{"d_model": 320, "norm": "rmsnorm", "init_std_down": 0.0, "optimizer": "adam_variant", "lr_head": 0.00751, "doc_mask": true, "train_tokens": 412800000, "dataset": "wikipedia_en"}
Each number is 50 + 15 x the weight over its row's rms, rounded and kept within 0 to 99. Layers, rows and columns count from 0. The size before them is the row's rms in percent of the matrix's.

# up: layer 5 MLP up, 1280x320, rms 0.0757, rows 1007-1049, columns 80-159
# down: layer 5 MLP down (transposed), 1280x320, rms 0.0695, rows 1007-1048, columns 80-159
up1007 095:47 67 11 45 77 58 64 37 59 77 52 32 56 52 62 68 67 43 60 72 58 68 70 58 51 42 55 67 18 57 48 50 50 79 56 53 25 46 36 47 58 54 28 43 37 54 52 27 59 31 59 42 71 32 42 62 53 60 52 28 48 42 47 52 20 78 12 61 42 58 47 63 40 49 44 02 72 69 45 60
down1007 101:54 57 65 36 49 42 33 61 57 26 35 39 80 54 31 40 13 33 73 55 73 45 26 50 27 64 36 32 61 65 80 57 49 71 39 56 74 30 47 52 39 63 53 53 51 38 46 64 63 57 28 61 55 44 67 53 61 33 30 49 54 37 34 47 65 50 82 26 47 67 57 58 53 86 58 63 29 53 45 19
up1008 114:52 60 54 86 55 44 92 53 53 65 50 49 41 50 52 44 24 68 51 76 30 35 71 43 54 52 75 46 74 55 51 59 66 40 40 40 56 55 56 21 55 44 44 51 65 23 34 73 53 39 47 63 50 49 39 39 72 45 65 34 53 66 76 73 41 49 56 49 68 63 47 44 52 43 43 44 29 43 38 46
down1008 116:40 70 63 38 37 72 73 37 44 62 27 68 52 63 65 69 46 43 49 48 42 24 75 42 52 31 17 68 61 19 35 62 61 53 49 50 38 44 09 37 61 73 63 52 53 81 23 70 58 68 26 73 57 36 40 49 58 53 53 34 55 86 57 25 50 44 65 26 77 63 50 60 57 58 58 68 49 26 74 46
up1009 112:44 52 31 64 37 60 37 48 62 65 66 60 48 59 94 37 22 55 56 26 73 64 27 59 41 37 21 77 19 64 46 50 57 44 20 39 19 49 53 35 51 63 55 28 68 40 87 57 33 26 63 45 38 42 49 52 61 61 49 50 49 62 47 52 70 52 56 37 51 59 30 72 54 58 24 43 46 36 63 26
down1009 110:55 46 36 55 69 59 39 45 17 45 54 42 27 03 39 57 68 55 59 41 76 82 65 61 43 48 63 50 65 47 42 58 41 54 59 68 62 84 57 56 46 49 54 77 71 49 68 49 71 67 54 24 55 41 78 40 44 23 38 80 68 48 51 54 59 68 54 47 47 58 64 58 51 79 65 66 34 58 64 55
up1010 097:44 72 34 39 37 54 59 57 56 85 31 48 36 44 51 75 00 60 37 19 53 34 43 57 60 55 55 43 34 44 72 37 71 45 47 66 36 50 36 31 37 45 45 60 70 68 45 58 58 60 80 40 50 49 81 35 45 70 41 55 24 52 44 57 56 52 45 31 45 61 58 25 41 59 15 34 48 64 54 17
down1010 101:67 60 98 35 32 60 32 60 67 42 40 55 59 61 45 29 71 57 48 76 32 55 43 44 43 49 47 23 53 72 59 69 38 46 49 81 57 62 72 45 33 52 31 48 37 51 64 35 54 25 57 41 30 68 46 41 51 16 35 45 23 51 52 37 37 41 40 68 33 47 39 44 67 34 41 38 69 44 80 56
up1011 120:37 52 50 66 59 24 66 32 57 70 75 28 51 46 41 68 53 72 46 59 35 60 49 55 35 28 39 68 37 41 43 54 47 42 25 61 45 56 60 40 54 37 71 64 54 36 49 55 61 40 47 27 43 40 52 34 37 46 49 71 26 85 63 46 46 67 34 50 55 48 39 67 63 21 42 43 41 41 64 31
down1011 114:29 56 62 35 49 49 39 64 51 56 34 61 46 47 34 51 63 33 61 67 45 33 60 66 43 69 66 53 59 39 67 69 51 52 85 43 67 54 24 78 51 41 51 57 27 34 47 42 73 26 50 77 63 66 52 50 54 55 51 57 47 36 51 70 50 69 53 45 57 59 52 44 26 63 75 64 61 67 41 56
up1012 111:37 55 36 34 57 51 60 62 69 62 50 59 68 65 53 24 47 84 71 55 49 64 56 39 36 53 40 38 52 46 56 57 48 59 43 75 32 41 56 21 49 27 57 53 36 41 51 31 62 60 85 69 73 54 45 77 53 46 16 36 69 94 48 49 56 27 58 82 60 44 33 50 47 33 48 32 36 47 59 51
down1012 109:54 32 52 33 57 55 55 31 33 56 28 62 62 56 63 53 40 56 32 31 49 65 83 25 34 49 23 41 73 70 27 58 75 53 65 57 59 44 59 57 50 75 46 44 52 22 33 38 74 49 58 72 63 70 49 34 64 47 39 31 29 36 64 45 69 52 54 53 56 50 60 40 70 44 59 67 52 57 57 47
up1013 110:45 41 46 46 77 50 63 49 72 65 59 27 26 44 52 55 49 77 63 70 51 85 38 52 28 46 36 43 43 36 62 19 25 49 34 52 38 49 53 47 66 32 22 68 77 68 90 34 35 67 77 25 67 59 39 49 84 34 36 55 57 41 55 65 54 28 40 52 36 27 73 36 44 55 26 15 50 62 75 61
down1013 112:14 64 49 57 47 67 47 44 57 39 31 56 46 33 78 53 57 51 48 72 47 31 73 66 46 33 48 51 52 50 70 53 58 35 43 52 42 17 51 34 63 70 39 78 45 11 49 54 42 49 53 77 66 48 21 65 64 40 57 49 67 60 66 23 30 49 71 40 23 75 60 49 49 68 37 53 58 46 65 29
up1014 124:62 39 39 64 43 18 68 72 49 78 26 59 48 82 77 63 60 65 55 51 25 54 40 30 64 58 66 78 64 54 46 18 74 34 62 46 47 63 33 59 53 43 58 48 67 46 46 38 63 35 35 57 27 65 47 39 50 70 67 33 58 64 35 47 61 65 34 58 46 77 41 32 40 39 53 23 40 54 52 42
down1014 117:49 49 48 42 33 56 73 72 50 63 31 53 51 66 72 43 66 59 64 54 54 44 35 36 60 48 71 76 57 57 48 62 52 51 71 79 39 41 42 41 81 38 89 33 79 50 36 41 51 54 30 39 62 46 34 65 50 65 42 15 43 54 46 60 45 63 34 46 56 61 51 15 61 55 69 32 73 41 54 61
up1015 120:55 32 05 49 22 62 56 76 62 75 69 67 56 49 50 30 31 55 75 38 46 52 44 34 45 49 35 47 68 71 52 48 54 39 65 68 58 39 70 50 40 27 24 67 45 42 48 53 44 26 66 62 47 61 66 50 68 39 50 37 69 78 36 58 38 41 45 41 51 48 59 44 46 24 56 51 51 45 31 64
down1015 119:54 54 50 15 61 72 38 77 45 46 64 36 38 37 66 12 55 51 39 35 50 52 60 35 35 50 55 30 69 59 59 59 60 64 65 32 49 41 47 64 26 67 32 72 62 58 56 20 45 17 58 82 38 30 39 78 69 22 51 43 35 65 45 55 55 61 75 43 46 70 48 44 51 35 49 57 37 32 41 63
up1016 106:77 70 33 41 09 88 51 59 50 50 37 64 50 72 47 49 16 70 56 55 42 57 10 62 49 55 43 64 50 24 67 48 43 73 51 48 60 27 55 64 41 40 39 57 48 37 84 40 50 37 42 32 64 36 46 32 55 50 37 49 34 44 17 47 72 31 58 28 44 48 26 56 40 36 75 41 53 56 40 36
down1016 106:49 51 53 69 88 43 48 31 51 30 70 43 33 00 31 78 65 69 45 18 56 48 31 69 60 63 56 36 48 60 41 58 51 65 69 64 73 82 50 44 62 55 60 77 69 30 40 47 51 50 37 74 40 46 45 60 23 06 48 57 57 50 31 46 41 63 38 57 45 68 42 60 39 53 59 63 54 52 53 70
up1017 104:41 34 47 31 83 39 69 50 59 48 63 45 81 75 61 42 56 51 90 78 35 86 36 58 58 48 49 35 49 65 63 51 38 53 50 65 68 42 62 52 44 41 58 54 58 74 84 63 21 61 31 44 34 27 81 57 44 20 42 51 47 75 31 55 62 51 35 13 78 46 58 44 42 28 62 52 57 46 51 49
down1017 106:49 53 77 48 40 70 58 45 39 47 36 47 65 68 32 24 52 40 60 54 58 30 49 46 65 40 60 41 21 18 45 55 25 59 52 25 66 28 66 75 89 62 67 37 44 71 58 36 44 26 45 23 74 58 45 79 64 58 51 72 62 41 50 45 88 55 57 80 80 28 42 32 62 32 64 63 54 63 52 76
up1018 095:72 45 36 48 41 55 54 48 59 46 40 34 50 69 42 23 28 43 59 71 27 56 60 68 39 24 16 48 30 59 40 21 54 56 44 54 62 14 63 24 65 46 42 14 49 80 53 58 62 70 69 47 64 80 52 49 49 65 58 43 55 64 46 50 43 32 29 74 49 36 61 43 51 41 35 58 49 39 50 48
down1018 095:63 50 43 56 72 54 38 61 47 52 40 60 50 61 48 58 45 36 35 43 40 52 48 28 19 65 47 75 72 51 58 49 65 35 44 38 57 87 33 66 33 30 71 66 56 47 49 52 56 42 57 67 38 31 61 34 38 33 58 49 13 54 45 55 48 62 41 40 44 74 36 71 57 47 52 23 41 57 76 38
up1019 109:67 53 29 44 36 69 60 72 61 42 54 12 71 38 43 55 48 57 48 58 43 82 19 60 62 40 71 52 47 35 48 50 44 53 46 69 78 25 41 41 39 44 19 57 22 51 54 57 47 30 36 51 65 59 46 46 59 51 45 81 41 32 62 43 73 54 37 49 60 73 52 32 58 42 43 44 57 65 69 15
down1019 113:56 84 23 74 53 79 43 57 48 63 69 61 64 56 36 41 28 52 55 62 72 41 48 46 52 25 57 45 36 52 64 47 38 69 68 49 55 48 27 44 55 46 74 37 50 40 48 43 37 16 66 62 36 45 48 35 56 56 43 70 46 47 74 66 99 41 61 50 30 62 52 40 42 50 57 43 61 79 39 27
up1020 122:58 42 16 39 23 48 58 66 63 50 37 59 88 46 63 62 45 78 57 63 45 36 50 53 71 22 65 68 39 29 63 61 43 55 27 30 63 19 54 34 37 60 71 76 49 53 67 50 31 27 57 45 51 49 67 46 55 64 57 64 79 66 33 52 38 48 66 33 58 46 38 45 39 80 56 57 78 42 42 46
down1020 119:55 78 65 45 68 64 35 52 98 32 36 76 48 39 76 65 40 40 42 52 64 00 22 58 26 51 45 46 42 49 49 64 58 45 44 57 49 48 40 71 49 54 59 42 38 34 20 85 15 51 57 45 35 39 42 63 38 41 59 50 52 37 63 53 70 45 54 44 89 32 60 53 46 72 54 63 72 72 61 56
up1021 108:48 29 44 67 42 39 58 60 53 82 54 34 40 56 47 24 46 55 50 47 63 41 03 45 65 25 82 68 51 66 39 48 75 39 37 63 52 24 46 51 53 30 47 70 41 56 66 42 20 60 37 51 38 70 55 85 63 65 29 67 75 58 48 65 57 53 19 47 58 58 49 58 45 53 47 63 32 58 48 49
down1021 112:36 34 45 50 58 59 78 55 56 75 41 36 42 36 49 42 58 72 31 68 61 45 18 59 61 36 39 41 56 48 65 64 55 31 39 48 49 53 44 47 59 41 59 56 64 75 70 35 37 54 64 57 70 76 42 53 59 39 45 28 47 49 43 47 41 37 84 24 51 76 39 53 71 47 37 59 53 20 34 69
up1022 122:51 49 38 74 59 46 48 58 49 57 58 67 32 29 73 50 54 70 41 41 58 35 52 67 80 33 45 40 50 53 38 53 52 66 42 54 30 52 66 55 37 36 67 17 53 38 26 59 47 26 59 55 60 54 39 66 63 50 69 40 49 57 47 59 43 60 42 42 25 71 66 63 26 39 55 54 51 56 40 53
down1022 119:25 63 59 23 68 33 64 35 55 25 42 48 42 52 63 56 30 26 53 48 39 68 42 69 72 73 32 43 28 59 27 64 69 47 63 60 43 63 35 50 53 51 57 30 47 22 39 39 33 43 41 64 58 54 26 53 42 41 35 78 59 54 38 69 50 32 44 12 41 61 75 59 32 60 66 33 35 47 41 36
up1023 118:54 33 48 44 61 24 59 68 54 47 44 40 50 45 83 70 52 43 53 67 50 43 34 75 52 54 41 65 60 59 52 50 58 55 80 38 80 50 57 34 57 20 55 39 23 61 55 50 33 57 64 34 38 36 42 83 54 64 64 39 70 30 51 54 32 76 51 77 56 33 54 82 42 71 55 60 74 43 30 14
down1023 120:50 50 47 49 38 41 27 51 31 29 47 44 26 50 80 59 57 45 49 58 44 34 47 20 51 30 55 69 31 47 71 63 74 51 34 53 24 40 31 54 75 30 61 53 41 40 53 60 80 65 32 44 74 47 51 54 65 49 29 31 57 59 45 50 06 23 49 61 43 52 67 72 50 35 62 67 47 62 52 30
up1024 106:59 56 53 47 51 56 53 51 82 24 36 58 64 50 62 47 37 53 50 49 45 53 44 50 40 31 37 52 81 62 53 78 53 39 84 51 90 42 44 40 39 28 51 36 61 59 60 38 46 83 78 29 63 60 45 75 69 62 69 45 54 68 54 55 68 38 69 44 50 54 58 41 46 58 58 79 64 46 01 33
down1024 107:55 48 32 68 60 29 49 28 39 67 69 40 40 65 33 51 44 45 50 56 47 57 37 55 37 46 53 60 03 58 38 42 55 87 43 57 62 21 55 27 41 47 53 55 49 47 59 32 12 52 25 31 33 35 57 34 31 40 42 36 37 33 49 44 39 45 49 34 45 50 60 45 49 39 51 28 53 47 42 52
up1025 084:52 63 54 42 65 54 57 68 12 73 65 65 40 50 60 40 66 55 52 49 56 62 50 37 25 66 48 35 46 49 41 65 48 66 55 46 17 81 39 67 40 48 55 65 50 27 60 43 48 35 36 45 50 36 53 27 39 47 34 44 25 47 78 53 58 61 65 49 50 47 34 73 50 60 52 55 30 50 85 66
down1025 087:46 39 43 78 47 44 57 21 47 42 53 35 53 36 47 51 52 52 62 46 41 50 61 65 71 38 53 52 32 51 59 46 55 47 40 56 62 31 71 35 66 44 36 48 60 55 44 47 39 73 56 39 42 55 65 55 52 47 63 53 62 56 37 47 45 45 42 48 45 42 71 40 43 32 52 37 45 64 25 31
up1026 054:47 44 42 83 44 36 64 64 68 54 61 26 65 54 54 47 20 77 66 49 35 54 36 69 48 48 53 52 30 40 72 35 48 54 40 24 67 41 63 39 49 35 41 56 56 46 86 47 48 62 61 43 29 37 82 49 74 65 51 70 39 38 27 84 50 37 44 55 34 57 56 59 39 58 42 41 59 49 55 35
down1026 046:54 37 50 41 26 41 59 40 40 25 31 75 37 75 59 64 45 34 37 50 71 52 60 53 54 70 59 44 72 58 75 70 45 27 26 56 77 47 59 49 40 62 48 60 42 89 17 71 84 45 43 64 66 51 40 78 65 53 46 36 60 31 42 32 18 57 40 46 39 74 33 52 57 25 52 28 41 55 61 45
up1027 110:57 58 39 47 70 43 99 63 42 46 63 48 59 44 26 60 38 49 81 28 64 83 25 74 61 34 27 77 49 35 66 32 44 60 47 78 54 14 51 64 59 38 43 43 54 43 74 63 43 65 33 32 81 59 53 55 78 32 48 42 46 36 64 62 45 33 56 31 36 53 31 68 21 60 50 63 69 67 53 32
down1027 112:24 83 40 43 57 40 62 46 39 50 33 51 49 52 45 49 69 61 92 60 53 68 48 73 71 29 33 36 73 46 36 41 33 63 57 70 36 36 61 91 45 47 66 33 53 53 58 63 49 60 36 52 59 56 50 63 74 54 30 67 55 38 59 35 46 39 55 79 41 64 33 34 38 47 55 75 38 41 45 31
up1028 117:60 62 40 51 56 37 48 36 72 60 52 32 59 23 61 31 49 58 55 62 59 37 07 38 52 47 31 47 71 32 43 51 71 62 73 22 85 54 63 35 63 30 34 42 48 31 83 69 49 45 49 61 66 35 42 56 44 52 32 39 48 90 78 83 78 56 43 35 50 54 62 34 51 61 71 14 54 63 39 36
down1028 118:34 58 64 62 50 42 46 46 70 58 56 62 60 73 36 40 47 58 27 55 58 69 61 23 50 68 21 39 56 55 63 83 25 64 41 31 64 44 27 46 43 48 47 38 58 43 54 58 53 36 38 52 37 16 40 57 47 44 63 54 23 37 51 53 61 53 52 46 78 36 55 41 45 55 59 49 51 55 46 67
up1029 108:75 45 39 55 60 59 51 53 49 54 36 54 54 00 61 39 27 43 42 68 52 53 50 44 68 42 59 56 63 53 51 49 83 72 41 73 54 38 36 54 73 50 61 37 44 75 70 77 61 40 30 39 71 51 74 56 46 27 60 61 44 66 45 59 43 32 66 14 49 43 55 64 56 45 49 35 63 66 60 38
down1029 112:46 30 54 42 80 68 45 51 66 58 54 40 80 45 61 53 31 40 49 50 51 56 57 39 48 51 53 56 55 49 23 52 82 66 44 33 71 37 44 78 62 71 61 25 43 53 53 63 59 61 28 75 46 28 47 49 14 59 49 30 71 59 57 60 69 26 63 61 53 43 39 65 52 52 48 26 55 28 67 44
up1030 104:67 42 46 47 60 34 53 66 55 38 59 29 60 48 69 46 52 49 50 58 42 47 44 51 38 74 55 60 59 45 40 55 63 65 24 45 73 57 63 40 45 63 61 49 77 51 52 50 55 70 38 21 47 75 63 29 46 38 78 27 58 63 49 50 35 72 45 40 45 68 46 51 41 40 36 33 65 46 70 26
down1030 110:72 50 50 66 47 44 16 48 30 54 20 45 58 63 40 38 74 28 72 49 53 57 73 59 46 37 40 50 54 44 27 68 65 48 24 51 45 46 57 59 68 73 40 40 55 70 34 38 47 57 26 49 52 41 37 50 53 38 75 31 55 32 50 60 38 38 53 20 54 67 71 36 25 44 39 39 39 35 40 57
up1031 046:66 50 35 53 67 43 69 86 72 63 47 34 61 51 47 31 52 72 69 59 26 61 51 66 51 17 41 79 46 45 56 51 60 72 68 48 63 46 58 34 40 27 35 38 35 54 80 43 59 36 60 37 40 61 49 61 63 53 47 67 33 39 44 71 48 29 35 54 27 54 55 68 30 42 57 40 59 54 49 41
down1031 037:35 52 64 74 65 44 46 53 36 23 48 69 58 52 51 53 51 54 61 46 51 77 30 48 35 62 63 31 46 61 59 56 63 05 52 67 53 53 57 37 45 60 54 71 54 65 29 47 19 49 67 31 66 51 53 21 42 46 61 16 29 40 71 42 58 53 45 25 56 73 48 74 64 47 33 45 39 76 46 77
up1032 108:63 09 24 84 42 70 45 55 67 60 52 25 15 27 65 39 62 35 68 53 63 53 57 44 46 52 42 56 56 63 55 29 35 40 28 45 46 28 63 34 75 65 47 74 71 32 49 57 62 50 64 51 55 68 65 59 47 49 41 53 74 71 89 61 43 33 50 51 67 52 51 31 29 53 39 50 46 30 17 14
down1032 112:47 50 69 53 52 66 51 39 51 65 34 45 23 31 61 38 66 38 53 33 60 48 53 43 66 42 45 20 62 44 53 60 44 69 27 35 42 50 55 61 59 73 63 57 27 42 53 33 70 42 54 51 50 41 43 77 45 49 37 22 08 29 67 63 56 56 67 41 61 53 61 35 50 91 72 56 47 34 34 37
up1033 115:73 41 40 58 52 71 47 45 68 61 50 45 65 73 38 60 53 51 68 38 63 78 37 75 50 00 35 55 74 44 38 27 46 76 44 40 56 64 73 29 56 43 58 54 57 79 55 32 50 55 49 70 79 45 38 55 67 90 43 40 35 32 63 68 65 58 45 36 75 48 62 72 19 65 53 58 73 60 40 34
down1033 115:32 68 36 48 59 46 57 40 59 64 66 53 23 56 19 60 58 60 42 56 45 59 46 80 45 54 41 20 34 61 45 50 25 79 31 41 57 62 37 31 40 63 73 82 49 65 40 60 25 48 28 42 71 37 46 51 59 37 58 68 62 40 25 55 34 61 63 64 54 56 90 90 31 43 46 21 54 61 39 52
up1034 127:37 54 50 50 37 47 62 60 57 55 55 37 43 32 51 77 51 78 64 60 48 65 40 83 76 31 39 47 49 65 58 49 68 53 46 51 30 44 79 39 44 32 33 58 76 42 71 72 38 24 48 49 33 70 35 45 43 67 58 60 34 31 44 50 37 43 52 59 51 44 92 60 49 35 62 28 72 53 43 59
down1034 123:68 74 57 43 37 61 53 49 42 67 40 21 70 26 62 47 79 53 69 30 68 58 71 64 52 42 69 31 44 82 65 50 52 50 45 58 49 53 72 59 57 30 55 30 58 39 52 35 52 41 67 54 18 67 45 39 31 67 62 47 68 55 53 59 32 49 41 81 49 46 66 81 57 18 45 93 52 52 62 52
up1035 120:44 50 34 59 49 39 40 57 57 66 48 38 62 33 74 57 55 82 42 23 47 38 34 47 30 46 69 64 55 69 50 40 62 44 33 48 38 46 43 35 76 23 52 68 66 61 34 51 65 46 49 40 51 45 70 40 45 57 61 39 64 70 38 33 55 38 37 69 63 43 41 53 41 50 25 70 31 44 68 42
down1035 120:53 43 58 43 88 37 56 35 54 59 61 57 23 78 68 65 64 75 34 07 74 38 52 36 33 41 65 49 62 61 66 51 28 51 46 61 43 43 50 61 49 45 44 67 50 66 36 63 54 49 47 44 61 62 43 61 62 67 37 52 20 62 56 14 56 43 52 42 50 24 29 53 47 53 41 49 55 46 63 57
up1036 106:32 42 63 54 62 34 71 65 51 39 64 29 60 57 72 34 38 50 60 48 22 63 17 54 45 65 50 54 57 38 57 75 55 53 39 51 51 58 95 34 60 56 20 66 85 26 58 72 29 53 36 44 64 32 57 31 27 36 25 73 29 57 35 33 53 54 31 75 63 50 72 46 59 70 35 38 68 57 60 47
down1036 107:65 22 61 61 53 55 46 60 32 58 44 67 47 70 49 55 53 50 42 53 41 42 40 55 61 30 37 25 40 54 71 32 56 39 40 49 37 48 51 50 39 42 51 55 73 65 39 59 69 46 74 40 95 55 47 22 80 64 40 50 32 52 39 78 27 54 65 46 38 37 46 63 60 42 43 44 48 71 63 46
up1037 114:33 63 56 48 45 45 82 33 64 66 85 32 80 49 31 52 30 35 72 36 49 73 57 38 41 57 62 49 35 73 51 58 50 48 18 62 33 46 61 34 47 47 52 48 59 44 49 28 42 39 61 48 58 41 40 51 39 36 31 75 26 50 83 47 32 62 22 59 27 30 48 56 53 47 42 27 62 74 64 63
down1037 113:53 57 83 38 49 47 51 34 61 41 50 37 53 65 53 51 58 36 44 61 56 69 67 39 43 91 61 67 72 49 34 40 31 13 74 62 59 59 59 65 55 51 42 67 70 35 44 52 36 45 71 41 31 54 78 51 53 57 27 51 57 48 37 60 44 51 38 43 42 49 73 24 59 46 49 56 30 56 79 67
up1038 104:52 34 33 34 47 45 50 83 59 50 38 66 73 43 65 60 38 49 59 14 22 39 19 54 50 55 71 77 43 60 55 17 50 78 46 37 32 38 29 25 44 32 27 37 31 54 50 60 65 49 59 53 54 62 73 29 73 66 48 37 51 62 51 50 35 56 59 10 43 46 27 44 79 41 60 68 57 49 50 58
down1038 107:28 45 55 32 47 72 22 88 17 36 47 43 44 42 63 40 46 47 64 32 52 39 47 63 37 62 49 55 30 65 64 58 56 71 38 63 21 83 44 47 52 44 81 71 58 40 49 59 49 63 36 67 21 49 68 48 55 42 43 62 88 48 69 53 64 61 35 54 45 53 54 39 47 47 52 76 43 47 19 72
up1039 040:58 34 31 85 53 44 50 60 70 78 65 28 75 53 38 48 23 69 63 51 18 71 49 75 59 35 64 70 31 44 46 21 51 55 53 32 82 43 66 37 48 54 31 41 51 43 52 51 49 56 42 68 58 50 80 49 63 39 73 48 60 63 18 69 47 38 30 36 45 61 58 70 19 50 50 32 36 52 44 44
down1039 031:59 78 43 44 56 23 43 65 41 63 45 80 43 42 43 26 24 56 55 60 44 84 44 79 20 68 40 62 53 55 43 37 13 50 55 44 43 36 34 49 67 48 26 52 44 70 43 37 54 53 91 30 75 36 42 53 22 48 33 34 20 62 49 75 64 45 57 50 34 55 61 74 59 31 74 62 64 46 30 39
up1040 110:47 60 39 26 55 33 56 60 54 50 41 43 62 27 73 53 51 70 43 61 39 26 39 69 54 43 61 82 66 31 53 43 36 38 64 34 51 56 64 40 53 55 11 40 62 54 44 51 51 30 35 26 34 65 64 50 50 63 62 33 56 77 67 86 55 62 37 70 53 31 46 26 31 61 38 30 29 75 58 51
down1040 113:55 63 66 40 12 44 55 58 55 52 23 48 67 43 47 68 36 54 54 44 58 53 57 55 72 51 57 42 55 79 28 54 70 17 54 56 67 41 70 62 58 44 68 45 89 36 30 29 54 54 38 38 60 86 62 80 34 65 86 48 37 57 50 43 43 32 62 55 37 28 67 71 64 47 37 77 60 40 48 54
up1041 113:75 59 29 56 62 55 33 82 55 51 52 43 65 33 15 48 04 58 78 76 34 55 50 63 36 74 48 44 39 26 45 31 40 19 54 68 75 80 37 00 53 37 58 63 23 41 60 26 52 42 54 53 58 61 72 42 51 57 45 66 55 63 77 39 43 44 15 64 59 52 68 60 30 44 45 32 35 47 57 42
down1041 114:53 22 51 51 78 70 50 51 04 66 67 40 24 43 34 60 60 72 35 46 40 41 58 42 45 49 61 05 65 39 81 54 54 53 99 58 85 81 41 64 67 47 78 68 48 47 36 41 35 54 41 52 31 44 59 58 65 51 61 56 23 28 61 57 54 38 36 47 55 61 55 58 47 34 62 24 62 33 41 56
up1042 099:68 61 40 22 48 42 89 39 41 50 54 58 80 61 37 54 39 35 73 34 18 44 45 83 27 00 68 52 41 45 46 54 58 43 45 42 66 30 49 36 73 62 20 19 42 50 49 59 32 52 44 39 46 67 83 52 77 49 49 42 50 91 47 44 36 61 18 40 56 17 60 36 38 73 31 50 50 47 34 37
down1042 099:38 83 64 44 52 56 51 49 33 46 51 60 66 33 73 60 28 42 33 33 61 41 55 54 44 43 70 40 73 71 47 49 53 48 69 58 39 38 18 51 64 55 55 53 58 43 73 74 63 42 68 54 34 51 39 49 54 57 32 83 61 58 47 56 17 39 55 64 42 37 51 49 23 64 27 62 47 41 21 69
up1043 094:71 28 24 33 43 40 49 50 36 44 47 47 61 48 49 55 47 67 38 26 45 49 44 60 66 30 62 65 35 37 74 39 51 64 46 39 62 60 49 39 70 43 30 65 41 81 54 43 39 76 43 46 56 42 56 35 36 44 30 31 55 54 36 47 50 29 55 34 60 26 35 46 47 51 71 21 60 32 62 50
down1043 100:70 55 67 47 51 53 35 26 12 56 20 30 50 52 55 47 34 30 65 63 54 66 46 62 50 49 35 52 40 54 19 56 41 80 78 57 61 39 64 57 77 77 65 59 41 60 42 44 46 52 32 82 61 15 57 53 53 57 29 42 66 61 58 33 53 54 68 48 70 99 48 12 54 61 47 34 78 59 37 46
up1044 104:34 37 37 33 48 58 61 68 55 59 39 56 68 51 41 41 51 43 48 27 35 52 52 55 48 67 46 35 34 64 57 74 58 38 53 54 35 48 52 45 68 46 49 59 41 55 80 44 33 64 49 70 37 48 26 45 49 56 39 65 50 61 69 83 74 40 51 48 66 27 44 56 50 33 73 48 73 68 46 65
down1044 106:68 51 41 50 62 58 44 39 31 70 55 41 54 43 44 44 73 29 33 49 20 67 55 29 56 67 53 69 33 34 40 66 48 60 33 54 66 37 50 54 53 78 60 39 44 32 25 53 22 14 63 53 30 47 55 90 37 30 39 49 49 44 35 49 35 48 26 50 38 65 46 60 44 74 36 60 27 78 54 06
up1045 103:48 62 15 64 30 58 77 51 54 44 52 32 82 73 46 41 46 44 49 62 53 60 43 72 50 47 54 57 47 41 42 55 62 57 49 38 51 48 36 44 53 47 38 42 49 60 42 29 65 34 53 53 54 38 68 45 43 40 33 67 69 60 80 67 70 43 55 40 46 85 68 85 56 57 49 10 25 22 61 49
down1045 105:32 65 48 64 54 41 59 64 63 43 43 43 57 67 67 71 57 33 33 44 60 49 66 72 63 64 56 42 55 65 67 77 41 62 57 49 35 41 45 37 31 21 66 35 54 55 53 54 50 59 56 28 47 62 47 70 33 58 61 35 41 52 52 38 52 62 43 45 49 51 48 49 43 31 59 48 30 31 52 49
up1046 117:46 21 56 44 45 59 66 47 63 33 33 51 49 57 84 44 41 63 33 41 71 51 32 67 51 17 68 66 52 58 50 58 55 46 64 70 75 68 45 38 53 63 48 61 46 27 54 38 59 29 50 53 76 39 64 53 93 41 55 43 51 75 56 82 48 77 59 34 59 15 50 66 26 47 61 55 67 47 56 48
down1046 125:52 47 42 64 50 54 58 36 32 59 30 56 54 11 47 48 74 74 41 64 51 61 29 69 61 44 37 34 37 32 49 66 36 42 57 51 66 38 45 51 38 58 37 47 63 54 44 53 23 33 63 60 65 62 57 65 40 47 36 38 69 71 43 63 43 43 39 74 57 52 49 67 49 58 33 64 50 38 54 62
up1047 132:50 70 47 45 54 38 67 55 58 62 70 48 44 39 39 61 61 47 31 56 39 46 62 77 80 34 68 85 29 65 49 47 26 31 56 57 97 57 55 30 53 34 38 74 32 68 56 66 67 36 27 45 40 80 62 44 39 52 35 63 47 56 51 66 25 56 68 42 53 83 43 51 48 75 27 47 43 47 26 44
down1047 126:43 71 60 25 58 36 53 59 58 54 55 50 26 31 45 56 37 40 24 58 14 53 84 84 42 52 47 60 45 37 47 57 64 52 53 48 34 38 25 58 61 37 84 42 59 21 54 71 63 62 43 38 53 49 42 44 52 48 43 23 46 40 41 81 44 66 51 70 50 65 38 59 55 67 53 59 09 53 33 53
up1048 094:37 41 29 41 67 48 42 87 79 61 50 40 49 34 59 60 37 56 43 57 38 51 44 47 54 51 72 67 58 30 53 46 60 46 32 41 44 58 41 27 41 39 36 50 56 54 85 61 65 40 70 59 64 69 66 59 83 54 47 57 16 70 42 64 35 18 43 51 46 47 44 48 36 43 62 45 38 48 56 53
down1048 130:39 43 70 36 49 39 31 67 29 19 41 53 31 68 64 61 31 50 39 69 47 66 45 20 30 47 37 64 44 34 38 46 60 66 57 54 47 46 63 24 41 52 40 37 52 40 40 24 79 51 31 71 42 63 58 66 56 49 34 45 18 60 60 35 57 55 51 39 38 78 30 73 47 55 47 83 60 55 64 43
up1049 040:58 39 34 56 51 47 51 85 77 51 66 19 33 33 41 58 33 90 69 46 33 55 23 64 48 48 51 65 58 48 60 34 55 54 52 33 56 37 55 34 55 22 38 43 55 61 68 32 47 48 51 38 63 61 75 37 65 56 60 60 56 67 51 88 45 31 39 22 45 60 62 78 31 38 52 34 52 47 51 45